From a checkpoint of a small transformer trained on Wikipedia: 2 heads of 32, 4030 steps.
Each number is 50 + 10 x the weight over its row's rms, rounded and kept within 0 to 99. Layers, rows and columns count from 0. The size before them is the row's rms in percent of the matrix's.

# layer 2 MLP gate, 192x64, rms 0.232, rows 124-160, columns 0-63
098:53 65 45 44 52 56 61 65 52 55 56 51 48 43 49 61 68 55 67 46 37 51 47 48 61 48 46 40 37 47 54 57 46 48 53 63 73 72 64 52 54 55 41 36 37 55 47 68 33 55 72 59 60 47 59 61 52 41 56 48 52 41 39 29
104:52 61 57 42 41 43 47 43 54 38 38 31 54 56 42 66 48 48 54 43 36 35 49 28 55 48 45 37 39 48 55 76 44 55 59 42 38 57 63 72 49 46 56 48 46 31 67 42 40 40 58 59 59 45 47 52 50 63 56 49 59 36 59 50
110:56 32 30 45 44 57 34 54 47 65 46 31 50 51 50 43 43 41 60 55 44 63 68 54 64 46 33 69 54 59 54 64 63 57 52 43 57 45 39 45 54 36 61 58 42 39 59 62 50 56 61 53 51 66 44 57 42 61 52 70 43 57 43 60
099:53 50 62 42 47 55 59 55 45 47 24 65 70 23 62 54 34 44 63 43 42 34 41 63 35 47 37 53 47 68 50 62 47 58 49 41 61 54 41 58 40 43 57 56 59 48 70 52 62 48 49 51 50 47 48 55 59 56 52 59 65 45 51 61
129:73 57 44 46 41 62 52 38 45 53 32 66 55 55 66 68 59 56 54 58 50 44 39 46 53 51 41 44 44 56 61 51 53 35 47 54 23 53 52 68 41 65 40 45 67 45 41 60 46 46 50 47 47 30 59 56 55 63 34 59 55 55 59 44
102:36 27 43 53 46 46 56 39 32 53 48 30 52 45 52 55 44 42 55 48 47 34 60 40 49 63 50 66 45 40 43 38 73 53 48 45 40 54 55 43 59 21 57 52 58 48 59 37 61 49 61 53 50 70 48 58 51 51 53 62 52 57 47 33
083:47 40 46 51 56 38 59 64 52 57 42 63 44 54 46 36 39 51 49 65 54 42 64 45 27 57 64 33 50 55 61 48 45 43 46 68 67 35 63 57 48 45 57 53 64 53 53 45 77 42 49 56 45 48 53 54 60 63 49 63 37 72 53 52
094:43 60 61 51 63 43 33 49 39 49 57 52 45 43 52 49 21 42 25 68 44 46 56 40 36 55 47 58 53 46 61 52 47 38 64 45 43 52 23 47 43 55 58 53 38 44 47 28 60 50 51 54 43 50 52 55 55 55 44 60 52 70 60 48
109:50 57 45 35 54 37 47 46 41 52 35 55 53 38 56 56 33 40 33 49 66 51 42 69 60 67 57 44 33 57 46 65 41 52 47 43 54 41 45 59 50 34 56 52 52 64 49 39 55 49 53 47 39 45 52 55 71 76 70 51 51 60 59 43
102:38 46 36 32 46 51 55 53 45 66 51 44 64 42 55 51 62 39 53 53 27 55 64 49 23 49 37 47 53 47 57 43 39 54 49 43 52 40 82 52 49 34 54 33 50 52 50 46 60 49 66 49 59 30 42 48 49 59 51 53 47 44 39 52
091:47 55 39 37 48 52 70 58 50 44 66 44 41 49 63 55 56 61 66 55 34 37 42 62 64 53 50 68 29 56 45 44 65 46 46 45 70 61 54 47 35 56 62 66 46 44 38 47 59 47 38 43 51 43 30 41 48 62 55 48 47 63 43 51
079:49 30 54 46 57 44 40 41 59 71 47 42 50 59 54 56 44 59 57 46 35 63 44 55 53 61 51 56 55 29 59 37 48 44 56 38 49 36 59 46 40 42 42 31 56 44 37 59 50 46 37 62 42 66 50 32 47 45 53 56 47 52 45 80
111:45 38 29 38 54 61 59 42 72 40 47 43 63 57 48 52 60 58 67 49 41 71 36 63 60 57 43 58 37 45 50 45 56 54 30 53 57 30 48 46 48 54 58 51 50 47 51 35 64 43 48 44 56 55 51 49 48 45 57 68 58 66 70 54
102:71 58 52 44 51 60 52 48 50 43 50 47 46 59 65 47 63 66 44 43 46 37 46 41 70 56 35 58 43 53 47 65 34 52 47 46 36 64 50 49 35 45 54 47 41 35 51 54 43 49 67 48 57 58 35 41 46 35 42 18 48 45 40 49
083:46 50 41 45 63 51 52 41 58 46 49 59 45 58 41 52 44 52 42 48 42 57 50 38 52 34 38 30 57 51 56 26 42 48 54 58 52 63 49 64 34 62 63 53 31 66 66 61 45 52 44 69 41 49 57 68 54 60 40 41 42 39 35 36
095:53 49 58 37 58 70 47 48 52 57 49 30 56 58 53 38 76 54 64 55 52 44 40 58 62 40 33 28 53 42 66 47 45 58 49 35 58 37 60 57 45 64 56 65 61 43 49 56 45 41 50 39 49 51 55 41 57 67 57 63 52 38 42 46
093:40 52 44 50 61 32 40 50 47 61 59 46 46 60 58 32 57 51 29 63 43 61 40 61 53 44 70 49 52 41 50 52 55 52 45 45 51 55 38 54 66 53 60 57 61 54 49 27 36 48 51 31 43 40 51 63 57 38 41 40 44 52 34 73
114:39 59 50 33 50 54 71 58 47 41 42 40 45 64 40 40 48 45 56 55 42 54 44 59 65 64 48 36 37 60 42 66 43 56 49 54 39 57 50 71 61 53 47 47 57 50 64 38 65 48 52 37 57 44 46 57 36 71 43 56 54 68 31 44
095:54 58 34 64 55 58 31 58 63 47 54 61 54 63 42 59 50 51 47 56 33 41 48 47 68 50 50 59 71 74 58 55 54 52 47 58 68 39 56 63 67 40 42 68 57 49 55 53 44 60 45 51 60 53 40 56 33 33 54 47 53 55 59 58
116:54 55 47 37 62 42 58 40 48 42 32 55 52 37 52 73 64 49 60 43 43 46 45 51 48 54 46 51 46 47 40 45 58 69 57 49 48 37 52 40 47 66 59 52 51 74 38 43 45 60 39 43 49 45 57 61 39 67 62 53 79 59 38 45
090:42 59 49 40 59 51 56 51 45 55 53 48 38 50 49 62 46 66 47 56 31 48 52 46 64 66 72 45 43 59 47 52 46 44 59 66 69 70 40 70 56 48 46 57 58 57 48 43 32 50 52 56 57 52 56 71 56 71 59 45 62 60 55 38
111:52 44 58 41 71 45 34 42 44 65 44 59 62 48 55 40 53 36 62 61 45 59 49 52 55 70 45 49 47 45 39 73 31 55 49 51 65 57 49 58 46 46 39 56 58 59 56 51 55 38 43 50 56 39 60 34 62 66 67 58 62 54 32 43
097:53 44 44 46 48 58 36 49 57 58 32 51 62 35 51 74 41 43 47 42 26 55 44 52 69 57 35 42 41 56 51 51 38 67 49 29 48 49 60 62 51 35 42 44 51 42 45 62 43 58 55 49 70 37 56 59 61 55 47 60 56 48 63 47
104:38 53 50 40 62 41 62 37 58 51 32 67 51 59 50 33 41 41 50 52 53 58 50 63 57 52 53 43 43 50 33 48 53 45 52 64 48 42 50 45 57 44 39 75 41 56 67 39 44 48 54 63 48 51 65 62 66 79 43 45 44 61 58 55
089:57 50 30 43 50 65 58 49 52 41 55 49 46 63 59 61 39 30 60 42 36 54 45 38 69 64 47 51 56 50 52 49 68 41 39 52 55 39 59 43 52 61 66 58 44 50 50 62 37 49 61 45 46 47 46 54 26 47 53 57 66 58 42 25
102:52 37 45 44 55 52 40 39 50 44 43 59 40 46 59 43 55 62 60 56 37 46 29 42 55 46 58 54 46 60 29 38 49 35 54 55 55 47 31 65 29 46 55 77 45 52 52 67 53 40 43 40 47 32 65 47 53 56 51 46 40 54 39 37
100:41 44 36 52 54 40 60 59 57 47 55 50 32 62 43 47 60 50 48 53 56 68 45 51 48 69 53 59 40 43 56 49 57 36 30 40 58 36 41 52 24 60 47 52 59 75 45 48 65 50 38 50 67 59 66 70 51 48 49 45 45 53 46 51
106:46 36 50 50 69 56 59 43 53 44 51 54 68 71 61 40 55 42 63 40 57 51 31 46 61 63 54 64 47 57 38 49 54 49 45 40 49 37 54 66 54 43 59 59 49 56 58 24 66 41 68 37 41 42 46 56 57 62 54 62 41 55 56 48
100:61 39 46 55 28 58 44 38 43 42 59 51 65 46 47 17 58 49 53 60 44 43 38 37 57 53 48 36 52 36 52 52 55 39 57 63 61 53 64 60 45 52 53 53 55 56 44 54 52 61 57 46 61 44 50 70 31 53 51 68 62 65 54 45
108:54 46 54 49 44 54 43 72 50 55 51 58 37 56 40 39 55 60 35 64 55 54 46 60 56 61 38 47 45 31 68 34 52 36 24 49 37 39 32 58 44 51 37 48 51 46 35 47 51 48 60 60 52 59 51 70 56 52 66 40 49 61 44 48
087:50 39 55 45 57 51 46 54 64 55 43 58 52 56 67 39 51 36 54 60 50 60 58 45 32 33 28 65 45 55 35 52 60 54 46 37 51 64 42 60 43 51 50 63 48 46 64 41 44 58 59 45 50 49 23 50 63 51 28 53 41 32 47 57
098:52 54 62 46 51 55 43 56 44 37 25 68 50 36 48 33 34 46 46 52 42 38 51 43 53 43 51 48 57 50 57 61 38 43 41 62 56 53 47 54 51 38 80 43 56 49 62 30 55 36 44 40 52 43 45 43 46 69 33 53 40 42 54 42
095:56 55 43 50 43 29 48 47 41 45 48 48 67 28 44 55 34 60 49 58 44 53 45 57 46 40 52 38 36 40 58 59 36 51 63 48 49 47 56 61 46 31 43 46 67 46 55 56 43 69 36 59 62 46 51 60 55 72 66 37 63 46 54 38
113:49 44 43 34 51 36 52 50 56 42 35 45 41 43 49 34 36 55 56 51 59 67 57 47 44 53 38 76 65 66 41 51 57 53 36 49 48 35 66 55 48 41 63 49 54 51 43 34 47 74 48 32 53 52 50 51 52 52 67 64 60 59 43 48
100:36 53 48 48 56 41 61 41 41 44 62 33 31 64 63 50 34 54 44 44 68 51 56 36 44 64 40 55 34 51 57 39 60 40 59 37 39 43 61 57 65 47 56 51 50 58 71 43 64 46 65 61 52 51 56 54 42 50 64 49 33 41 46 41
098:60 52 51 44 53 50 60 46 65 65 52 51 38 59 67 41 40 50 73 58 43 53 48 50 58 54 65 70 46 65 48 63 56 47 65 58 51 60 58 61 65 61 50 54 63 58 54 58 54 58 69 45 37 52 48 55 50 56 28 77 55 49 49 56
106:31 49 53 41 46 50 53 68 43 63 50 57 43 38 56 43 47 32 71 57 39 49 48 46 55 59 44 55 64 52 37 53 59 52 43 56 55 44 55 60 57 46 37 54 62 54 60 37 58 60 59 40 54 63 43 51 28 57 70 64 72 58 49 36
# layer 2 MLP up, 192x64, rms 0.241, rows 124-159, columns 0-63
091:53 49 61 23 42 46 47 66 51 60 50 64 23 47 54 52 71 54 51 59 40 45 52 49 57 48 47 61 49 39 69 48 44 61 33 50 46 34 61 35 55 63 59 52 27 63 53 64 48 52 43 55 49 48 51 45 33 60 46 40 54 53 54 47
098:50 52 41 47 47 63 41 43 61 56 69 37 33 70 44 45 44 50 52 65 43 44 46 31 54 61 65 34 53 50 51 62 40 36 48 51 47 32 43 63 60 64 45 43 60 33 45 47 69 50 32 60 38 65 40 54 51 60 45 49 45 49 48 51
115:51 54 38 27 45 65 39 44 53 66 52 37 62 61 47 48 45 51 51 48 40 33 48 53 45 45 44 63 40 79 64 51 44 47 40 53 59 44 64 50 58 59 57 65 33 30 53 60 43 57 53 63 43 50 45 45 34 52 37 56 35 49 45 45
097:61 43 53 69 49 62 50 69 56 42 51 43 37 58 43 47 48 54 30 42 58 58 43 31 62 70 59 67 57 60 57 51 44 50 63 50 49 48 41 55 42 42 59 46 48 37 63 49 52 71 43 52 38 45 45 47 44 59 32 66 46 59 35 63
128:67 58 39 34 45 62 50 49 44 53 39 59 53 50 62 67 53 57 67 45 58 48 54 45 46 49 41 48 55 45 59 62 55 34 43 47 32 48 37 65 44 57 44 51 69 40 46 74 55 36 54 56 50 35 61 61 53 43 28 59 60 57 65 54
083:40 44 35 38 50 53 38 45 41 60 61 51 41 49 53 55 43 47 53 65 63 48 59 71 61 40 46 52 46 29 68 38 37 49 45 55 52 44 47 37 53 67 47 41 66 45 40 62 45 46 50 46 37 55 50 28 60 36 59 44 62 66 52 67
084:66 47 49 54 43 38 47 53 39 60 46 56 57 40 37 58 41 52 59 62 43 58 60 56 34 55 50 56 55 39 37 43 33 71 34 65 71 34 38 54 32 53 40 45 56 71 45 50 44 51 54 53 59 40 46 51 54 36 52 57 48 48 62 64
105:39 53 45 57 56 49 35 65 52 27 56 37 57 50 46 48 55 30 62 59 39 33 61 29 53 59 32 59 44 37 57 44 56 57 50 50 42 49 42 57 38 60 60 63 43 61 55 60 55 47 38 31 56 65 48 51 52 40 60 52 52 36 40 56
105:60 53 68 55 53 47 40 66 56 66 47 54 54 31 55 39 58 53 54 69 49 34 76 49 63 51 48 43 60 28 48 48 35 44 49 57 63 54 33 54 52 53 57 42 52 44 64 54 42 36 54 44 60 49 52 41 37 37 48 46 48 43 41 30
100:51 64 50 55 54 33 56 34 37 39 50 35 61 44 51 54 52 58 54 58 51 64 42 23 45 32 57 44 48 32 47 42 66 49 59 49 37 45 62 44 57 36 40 61 54 41 53 44 43 60 39 45 59 35 52 40 58 56 46 61 56 35 49 70
106:35 27 30 58 58 38 39 37 53 54 61 45 49 57 53 31 58 50 45 58 43 29 54 48 47 45 39 54 67 47 43 53 37 39 55 51 36 60 49 61 68 64 65 67 46 56 52 56 52 37 63 37 50 50 44 52 47 61 39 41 41 56 53 47
088:40 57 60 64 55 28 42 62 52 40 53 46 45 62 53 59 48 39 58 65 38 48 49 61 41 44 74 67 36 66 52 51 32 59 43 51 62 40 45 67 50 54 65 53 59 54 42 43 54 69 41 53 57 42 48 61 51 46 52 40 41 48 40 69
099:50 54 58 49 50 48 56 54 62 34 60 63 46 66 41 80 53 42 42 59 63 56 59 54 41 55 48 50 31 63 44 52 55 63 57 43 42 33 48 53 57 59 41 53 58 39 61 55 74 61 59 68 53 43 48 52 38 67 57 38 51 60 59 51
086:46 60 37 50 40 42 36 45 40 64 62 48 43 44 48 58 30 38 52 55 51 50 54 51 49 53 57 38 34 50 38 64 41 71 41 47 69 56 36 50 60 49 53 65 43 55 45 56 38 53 70 36 37 60 43 42 40 30 48 51 43 70 43 49
104:66 51 60 56 49 55 45 53 64 59 52 59 47 40 59 52 45 32 51 39 57 55 46 43 21 66 46 39 64 46 58 51 59 41 64 56 47 44 38 71 30 55 31 40 33 54 54 56 56 46 37 47 54 64 64 47 46 39 50 56 55 47 40 47
086:48 49 33 37 35 40 47 17 41 59 52 40 51 65 46 44 62 35 59 45 61 54 56 45 32 48 32 49 57 32 34 50 58 51 48 27 51 37 62 47 49 50 49 64 53 40 63 50 58 48 43 59 44 44 49 51 47 56 60 59 57 44 57 55
080:48 43 57 53 52 65 67 55 59 52 62 55 65 60 47 48 57 52 60 43 57 39 57 39 42 61 30 35 58 40 65 43 54 40 48 53 37 50 59 49 40 68 58 58 58 52 52 46 67 33 64 53 51 48 47 52 51 62 41 53 64 71 64 27
126:40 37 51 52 47 54 54 33 59 48 39 43 49 40 55 59 49 53 33 41 46 45 28 45 54 48 44 47 41 69 52 63 53 48 77 39 50 62 35 42 46 62 49 58 50 21 55 64 50 67 47 60 45 63 46 37 47 57 48 48 50 37 60 55
105:41 36 52 29 43 46 75 35 39 55 36 47 43 57 48 53 44 43 60 56 56 64 60 59 43 44 34 48 45 23 54 43 40 48 30 49 54 42 64 42 47 46 53 34 48 68 55 41 48 27 51 62 47 46 52 43 59 51 60 50 53 45 52 56
092:56 57 41 53 44 49 42 45 47 45 37 37 53 45 42 65 73 52 52 43 57 61 43 46 43 48 38 53 42 45 51 55 30 59 47 52 65 37 45 59 44 53 78 50 64 60 70 29 39 53 41 40 48 58 63 36 51 42 49 54 51 34 38 60
130:42 58 52 47 43 69 79 53 52 67 51 51 41 49 51 55 45 47 47 52 59 65 59 60 48 47 41 39 46 62 58 54 36 62 52 53 63 55 59 43 50 49 51 27 58 68 52 52 53 34 65 49 44 52 59 66 37 61 56 73 56 55 66 52
108:49 63 53 41 35 30 50 49 58 36 37 59 56 55 60 55 36 67 52 39 48 40 54 63 38 42 67 59 47 43 55 60 43 44 51 63 43 62 51 64 46 42 29 38 55 68 35 57 34 48 54 48 65 52 43 47 53 57 48 34 52 49 52 68
086:40 65 66 49 49 33 68 46 40 56 37 53 47 41 42 51 35 48 49 61 47 50 44 41 50 36 48 50 65 49 46 48 45 63 40 55 46 29 44 49 54 68 57 57 74 53 45 67 76 56 59 46 48 50 51 36 43 41 42 53 60 56 46 33
104:47 59 57 65 53 56 53 38 37 51 48 45 39 47 52 52 51 59 44 42 37 42 56 47 53 78 31 48 44 56 55 41 45 42 68 63 29 44 50 55 49 52 44 28 61 50 38 52 54 61 48 48 59 61 65 53 37 42 64 74 54 45 41 44
094:53 46 59 41 58 41 64 55 31 52 51 36 48 54 54 42 65 52 62 62 45 39 69 24 55 63 60 49 40 44 67 57 45 47 59 64 43 38 56 54 48 52 29 47 56 53 59 45 64 60 53 49 51 47 61 43 52 49 61 52 52 76 66 51
097:39 76 44 54 56 52 43 55 52 70 46 42 48 51 47 58 52 50 54 73 42 42 53 42 60 52 69 51 55 58 51 45 56 53 57 59 66 49 67 50 61 49 50 55 60 61 51 46 54 57 57 30 35 57 61 49 45 65 28 54 51 27 43 37
095:45 62 50 47 61 54 38 51 45 53 46 52 69 52 53 51 57 66 49 41 58 28 71 51 52 54 27 51 52 62 41 49 51 73 38 55 38 38 66 63 62 59 55 55 31 43 59 45 47 42 48 44 60 39 43 49 45 38 57 37 56 41 47 34
106:67 47 60 57 35 37 50 52 47 60 51 51 66 49 35 50 40 62 56 40 38 27 52 53 56 59 31 39 47 68 45 48 51 58 62 49 46 51 60 48 31 50 48 63 37 61 42 60 62 38 62 44 52 61 54 55 28 45 40 41 53 41 47 36
103:49 56 57 65 51 37 36 70 28 59 48 34 49 44 39 44 47 30 62 47 53 35 36 46 46 63 56 32 36 48 50 55 53 51 54 30 33 50 40 50 52 49 39 47 60 52 38 57 42 38 60 41 44 56 49 49 48 35 55 42 64 33 50 43
110:64 43 54 68 55 49 42 41 45 49 51 64 73 24 41 51 24 66 42 55 41 56 55 33 47 46 64 58 54 55 42 52 47 33 59 62 57 67 59 38 54 48 54 60 50 44 61 44 52 58 47 52 56 49 50 32 42 50 53 44 45 54 44 35
082:48 32 52 46 34 53 44 47 47 53 31 44 40 56 59 30 70 45 61 49 41 42 42 43 30 58 44 51 46 43 43 50 45 48 43 29 52 43 57 64 47 56 47 70 52 66 54 54 52 56 32 52 67 42 48 44 31 42 34 64 62 51 56 47
111:43 59 38 59 41 46 64 69 40 46 52 55 49 56 43 64 48 53 48 35 47 75 56 60 69 41 47 57 58 44 46 57 51 62 55 52 70 29 39 45 48 41 60 51 37 83 48 39 53 52 63 50 60 52 42 53 55 51 58 46 52 45 57 54
099:66 74 28 49 48 40 46 46 46 36 45 60 47 32 64 45 63 47 45 47 43 56 45 43 46 40 53 53 47 37 50 61 39 37 53 46 54 39 45 58 53 39 52 49 47 47 47 60 41 54 44 45 40 29 42 61 74 48 75 41 56 43 44 37
098:40 45 57 70 65 44 61 44 42 48 71 47 53 47 55 46 69 40 41 49 63 49 45 65 49 45 50 48 48 41 68 35 41 45 51 74 48 77 46 42 45 42 65 48 53 64 48 58 45 43 55 61 47 42 63 38 41 49 52 61 46 61 49 62
116:63 39 38 43 45 54 36 44 53 36 49 40 65 42 51 66 41 47 51 41 46 47 46 44 51 42 51 64 56 71 34 65 65 52 53 52 62 47 57 54 40 50 73 61 34 51 63 50 36 78 39 50 44 37 41 46 57 53 49 52 60 51 57 57
088:55 31 53 48 50 61 50 45 49 55 46 44 51 35 40 62 45 65 61 49 44 49 54 45 60 60 48 42 52 42 33 42 53 54 40 33 59 40 54 45 62 45 59 44 40 37 55 44 57 71 67 45 73 54 29 40 42 52 68 50 44 44 30 65
# layer 2 MLP down (transposed), 192x64, rms 0.195, rows 124-159, columns 0-63
102:54 34 57 39 49 49 71 46 57 51 39 39 59 50 51 65 44 55 51 55 44 59 38 36 29 31 52 51 45 43 55 35 57 59 37 49 57 44 54 35 73 40 41 50 53 65 44 50 55 59 59 52 55 49 68 49 52 44 31 70 45 48 40 38
105:45 54 51 49 45 41 58 42 48 41 65 38 45 42 39 42 72 53 35 40 45 55 53 53 53 38 48 45 46 54 58 51 53 56 60 44 64 56 55 62 68 50 39 70 63 45 65 38 38 56 37 61 64 41 19 52 43 50 40 57 52 63 62 47
109:51 53 44 50 45 60 42 55 45 58 55 42 34 43 58 50 54 48 43 49 53 32 64 43 58 55 70 43 46 62 55 39 50 47 64 42 34 55 26 49 52 46 68 48 51 80 53 57 65 34 36 50 48 41 52 30 52 37 39 52 53 43 57 39
096:50 39 63 61 41 50 64 58 62 60 45 55 42 41 50 61 36 42 57 39 63 43 39 50 54 47 42 40 41 47 70 49 46 47 54 59 61 54 52 53 29 61 65 47 53 40 57 18 39 56 41 50 49 37 46 42 38 48 42 67 51 50 45 69
105:58 47 64 49 31 64 46 55 53 47 56 55 55 50 65 34 43 35 44 34 48 69 60 36 46 56 54 56 38 60 39 62 61 45 51 43 36 65 38 34 63 41 57 50 79 47 50 60 47 49 50 32 48 44 46 36 56 46 39 44 53 51 43 52
096:49 53 54 54 50 53 45 69 65 42 45 56 65 52 47 48 52 57 42 52 63 44 36 49 38 69 52 45 66 40 22 36 55 64 46 51 45 48 50 64 50 46 55 48 54 39 59 39 33 57 60 44 59 32 60 64 54 65 33 43 38 46 59 39
089:61 65 36 56 39 48 51 55 36 50 58 53 65 41 46 52 66 66 42 42 44 42 53 40 49 41 47 54 45 45 51 36 45 51 61 33 41 53 49 55 38 37 40 52 56 59 57 71 49 58 78 33 53 54 44 44 49 33 56 37 42 37 34 61
102:44 54 47 68 53 49 47 50 35 43 39 45 55 52 64 41 54 51 52 38 45 40 36 51 40 67 35 39 40 73 70 54 55 60 47 36 47 54 53 53 40 49 59 45 33 44 29 44 60 51 61 48 59 62 50 23 54 51 54 49 33 48 44 58
103:52 59 52 42 61 41 38 46 32 44 48 47 56 52 71 33 64 31 33 67 61 55 39 62 58 64 53 47 49 50 42 49 61 36 44 37 34 47 37 41 52 37 48 37 54 56 45 48 52 61 51 50 69 56 71 35 47 47 63 55 49 48 52 46
104:51 55 51 46 36 35 49 55 67 52 60 44 35 58 56 42 52 53 55 52 59 38 56 66 79 31 44 57 47 46 57 37 53 43 55 49 70 46 45 47 62 39 65 50 40 56 57 53 38 62 42 76 49 48 30 53 45 52 62 49 49 51 55 36
114:58 33 68 32 67 41 43 37 53 58 53 50 45 55 44 71 45 79 47 46 60 50 61 69 58 57 64 50 48 46 52 51 53 50 50 36 58 42 61 41 44 44 53 70 52 50 54 59 39 54 45 54 35 63 49 44 57 31 44 53 58 50 40 41
083:59 64 53 50 55 60 35 43 48 69 49 58 50 35 50 61 74 43 59 45 42 55 32 50 36 45 54 47 56 39 52 58 59 39 62 57 39 42 59 33 42 58 50 34 41 52 39 56 48 45 65 23 30 55 44 54 39 51 58 52 49 51 59 46
112:31 42 47 52 64 62 66 46 50 36 48 56 37 38 59 45 46 41 69 53 61 50 54 50 37 54 40 58 57 38 48 44 59 60 56 36 65 47 37 61 39 59 41 35 61 60 69 57 51 58 62 54 41 52 23 53 41 47 42 47 48 48 51 66
100:40 51 32 33 61 48 69 63 49 66 61 62 46 41 53 55 47 56 56 54 57 46 48 55 51 36 58 53 55 47 40 64 50 51 49 49 57 34 50 57 51 57 56 53 48 51 53 62 72 59 26 71 59 67 40 53 66 55 53 55 67 47 56 69
107:46 40 60 48 45 52 50 51 46 47 56 55 21 40 53 44 61 42 41 36 53 41 51 22 38 46 42 31 50 51 39 51 42 60 48 47 34 71 45 46 39 58 35 60 63 66 43 58 40 45 61 51 62 52 56 46 58 45 41 51 45 50 66 61
098:44 36 59 39 51 55 54 36 66 49 52 49 63 44 34 53 43 48 52 37 51 52 68 56 46 51 56 48 42 71 60 23 56 51 40 41 47 42 57 42 67 41 54 43 53 44 37 57 35 45 56 51 55 47 50 34 46 69 38 50 46 78 45 55
079:43 46 45 49 60 49 44 66 45 43 50 54 48 59 42 43 31 56 32 64 44 72 51 51 48 63 67 58 57 51 42 45 62 61 47 46 35 39 57 67 54 38 42 57 51 50 65 43 27 47 42 32 48 60 58 59 62 56 33 38 51 46 47 37
118:57 43 55 58 37 39 54 47 54 58 44 57 54 56 54 16 65 32 62 57 54 52 57 53 40 38 58 52 55 48 60 32 64 68 59 56 35 41 62 59 38 38 41 47 51 42 52 74 53 45 48 40 39 37 51 49 63 48 47 45 43 46 42 47
093:57 59 64 58 52 52 39 50 60 52 63 51 58 57 48 31 55 54 50 55 44 52 48 27 60 58 60 51 49 65 44 45 61 46 57 58 47 58 41 61 42 60 50 50 51 49 45 45 70 73 45 51 60 37 35 73 67 63 51 46 41 43 43 27
095:40 52 49 36 44 34 53 38 73 47 54 58 71 58 58 38 48 49 36 50 55 57 54 41 56 45 44 51 31 39 44 53 54 72 55 47 43 39 56 36 64 28 56 73 53 50 43 49 51 49 29 55 49 56 48 55 50 61 48 49 61 56 35 48
121:49 39 75 42 36 50 65 60 63 51 45 50 45 57 50 51 54 43 54 53 65 57 52 65 31 60 28 33 47 34 38 49 47 45 58 48 69 70 72 50 56 40 45 34 43 40 45 56 51 49 60 46 56 57 48 54 60 62 47 54 51 58 55 55
105:59 57 60 34 63 38 40 49 64 51 46 65 59 56 58 52 31 43 39 61 60 41 36 36 31 49 47 47 57 65 57 71 50 55 46 71 53 47 42 49 34 57 55 48 62 51 54 47 54 52 58 47 39 37 47 46 51 46 64 46 69 47 34 37
088:47 59 44 50 61 47 33 46 48 39 50 65 37 64 47 53 58 41 55 48 45 57 46 61 60 66 29 47 48 45 66 53 68 57 59 35 68 52 38 63 57 43 60 56 63 36 61 70 38 45 48 50 58 45 28 54 53 55 61 49 60 54 60 43
107:59 59 63 60 34 39 48 54 32 51 34 44 49 69 69 60 40 57 47 54 45 39 46 43 49 58 43 63 43 49 55 46 48 48 46 40 44 62 48 29 40 46 56 58 38 48 31 61 54 58 32 45 53 66 49 43 51 50 59 73 45 60 56 36
104:50 55 42 47 43 52 38 27 41 48 50 49 64 48 59 49 40 31 60 63 36 54 39 62 66 57 54 38 31 53 53 50 72 34 43 60 38 41 47 56 59 52 51 47 43 48 38 26 59 50 57 43 49 51 42 52 49 53 53 50 57 61 44 24
103:32 38 44 58 58 38 53 64 40 60 48 52 40 53 24 48 61 47 53 58 52 69 57 44 52 49 45 45 38 33 40 46 32 39 52 36 32 59 49 39 46 67 41 43 70 59 42 47 72 45 45 43 44 53 41 55 46 42 49 50 49 40 60 49
099:57 54 58 54 63 43 33 62 53 55 49 60 49 61 45 44 53 52 59 49 54 72 64 51 52 55 32 46 45 62 55 32 55 76 49 58 58 49 31 68 36 60 51 40 40 43 61 46 60 51 53 49 50 58 56 61 35 46 64 40 58 66 37 59
101:60 62 56 47 38 42 29 53 25 50 39 54 54 52 46 62 53 46 44 51 29 46 57 62 66 38 51 40 57 49 48 53 49 50 59 62 48 51 57 46 46 49 40 56 35 73 49 59 41 28 44 38 48 58 51 25 48 43 54 44 39 36 43 60
092:51 60 69 50 49 42 52 55 44 57 48 41 49 40 56 37 55 49 32 51 39 45 52 64 51 70 51 68 50 62 47 69 61 39 36 57 56 56 70 62 70 49 61 47 45 61 38 35 50 35 47 65 58 51 49 43 61 59 66 56 42 37 48 60
106:40 56 42 47 58 46 48 42 42 41 31 48 55 34 51 46 56 37 55 36 57 47 44 53 32 53 53 45 85 53 44 58 39 54 37 55 62 50 61 33 60 52 54 49 43 40 61 49 40 62 54 63 47 38 46 52 47 36 31 37 53 51 66 41
090:52 47 55 63 34 51 56 50 55 41 33 66 47 64 45 42 52 45 46 34 34 43 47 43 45 52 58 52 36 50 45 42 42 44 47 44 41 46 38 41 62 53 27 49 69 70 30 43 61 62 38 59 38 56 46 44 47 45 36 51 65 67 48 45
111:59 40 43 56 57 58 66 59 59 39 51 72 64 56 49 60 40 55 50 59 65 70 55 49 34 60 56 42 44 49 47 31 48 57 62 51 35 47 62 45 45 41 52 58 52 48 60 54 39 50 54 40 38 66 62 67 60 44 70 44 47 42 64 60
100:60 59 47 42 45 58 46 64 54 34 38 55 50 58 42 32 55 50 37 53 66 62 42 57 53 46 53 32 48 65 47 28 48 53 41 53 40 40 37 53 49 48 61 52 50 51 69 57 49 40 48 52 52 30 76 64 33 47 58 59 40 53 45 40
097:28 39 62 51 46 45 39 41 38 42 47 40 64 54 72 61 56 36 36 54 53 50 57 71 67 48 53 32 48 60 50 41 40 38 52 57 46 53 31 37 47 56 45 50 37 60 49 67 66 56 62 60 51 51 40 59 51 51 61 58 54 55 44 57
104:56 61 53 27 52 53 55 50 35 47 55 51 78 51 46 35 39 47 48 39 57 43 41 50 39 56 54 53 22 44 44 51 70 57 71 68 50 52 55 51 51 63 44 54 49 52 48 36 53 65 46 49 39 48 38 38 48 62 38 47 67 51 51 50
095:61 63 56 52 59 58 46 40 35 62 38 56 50 49 36 63 45 47 71 54 43 55 57 54 47 56 44 41 42 57 46 34 52 58 46 48 48 50 37 49 32 48 51 38 54 51 51 32 68 42 61 51 66 62 53 62 34 44 20 38 51 63 40 51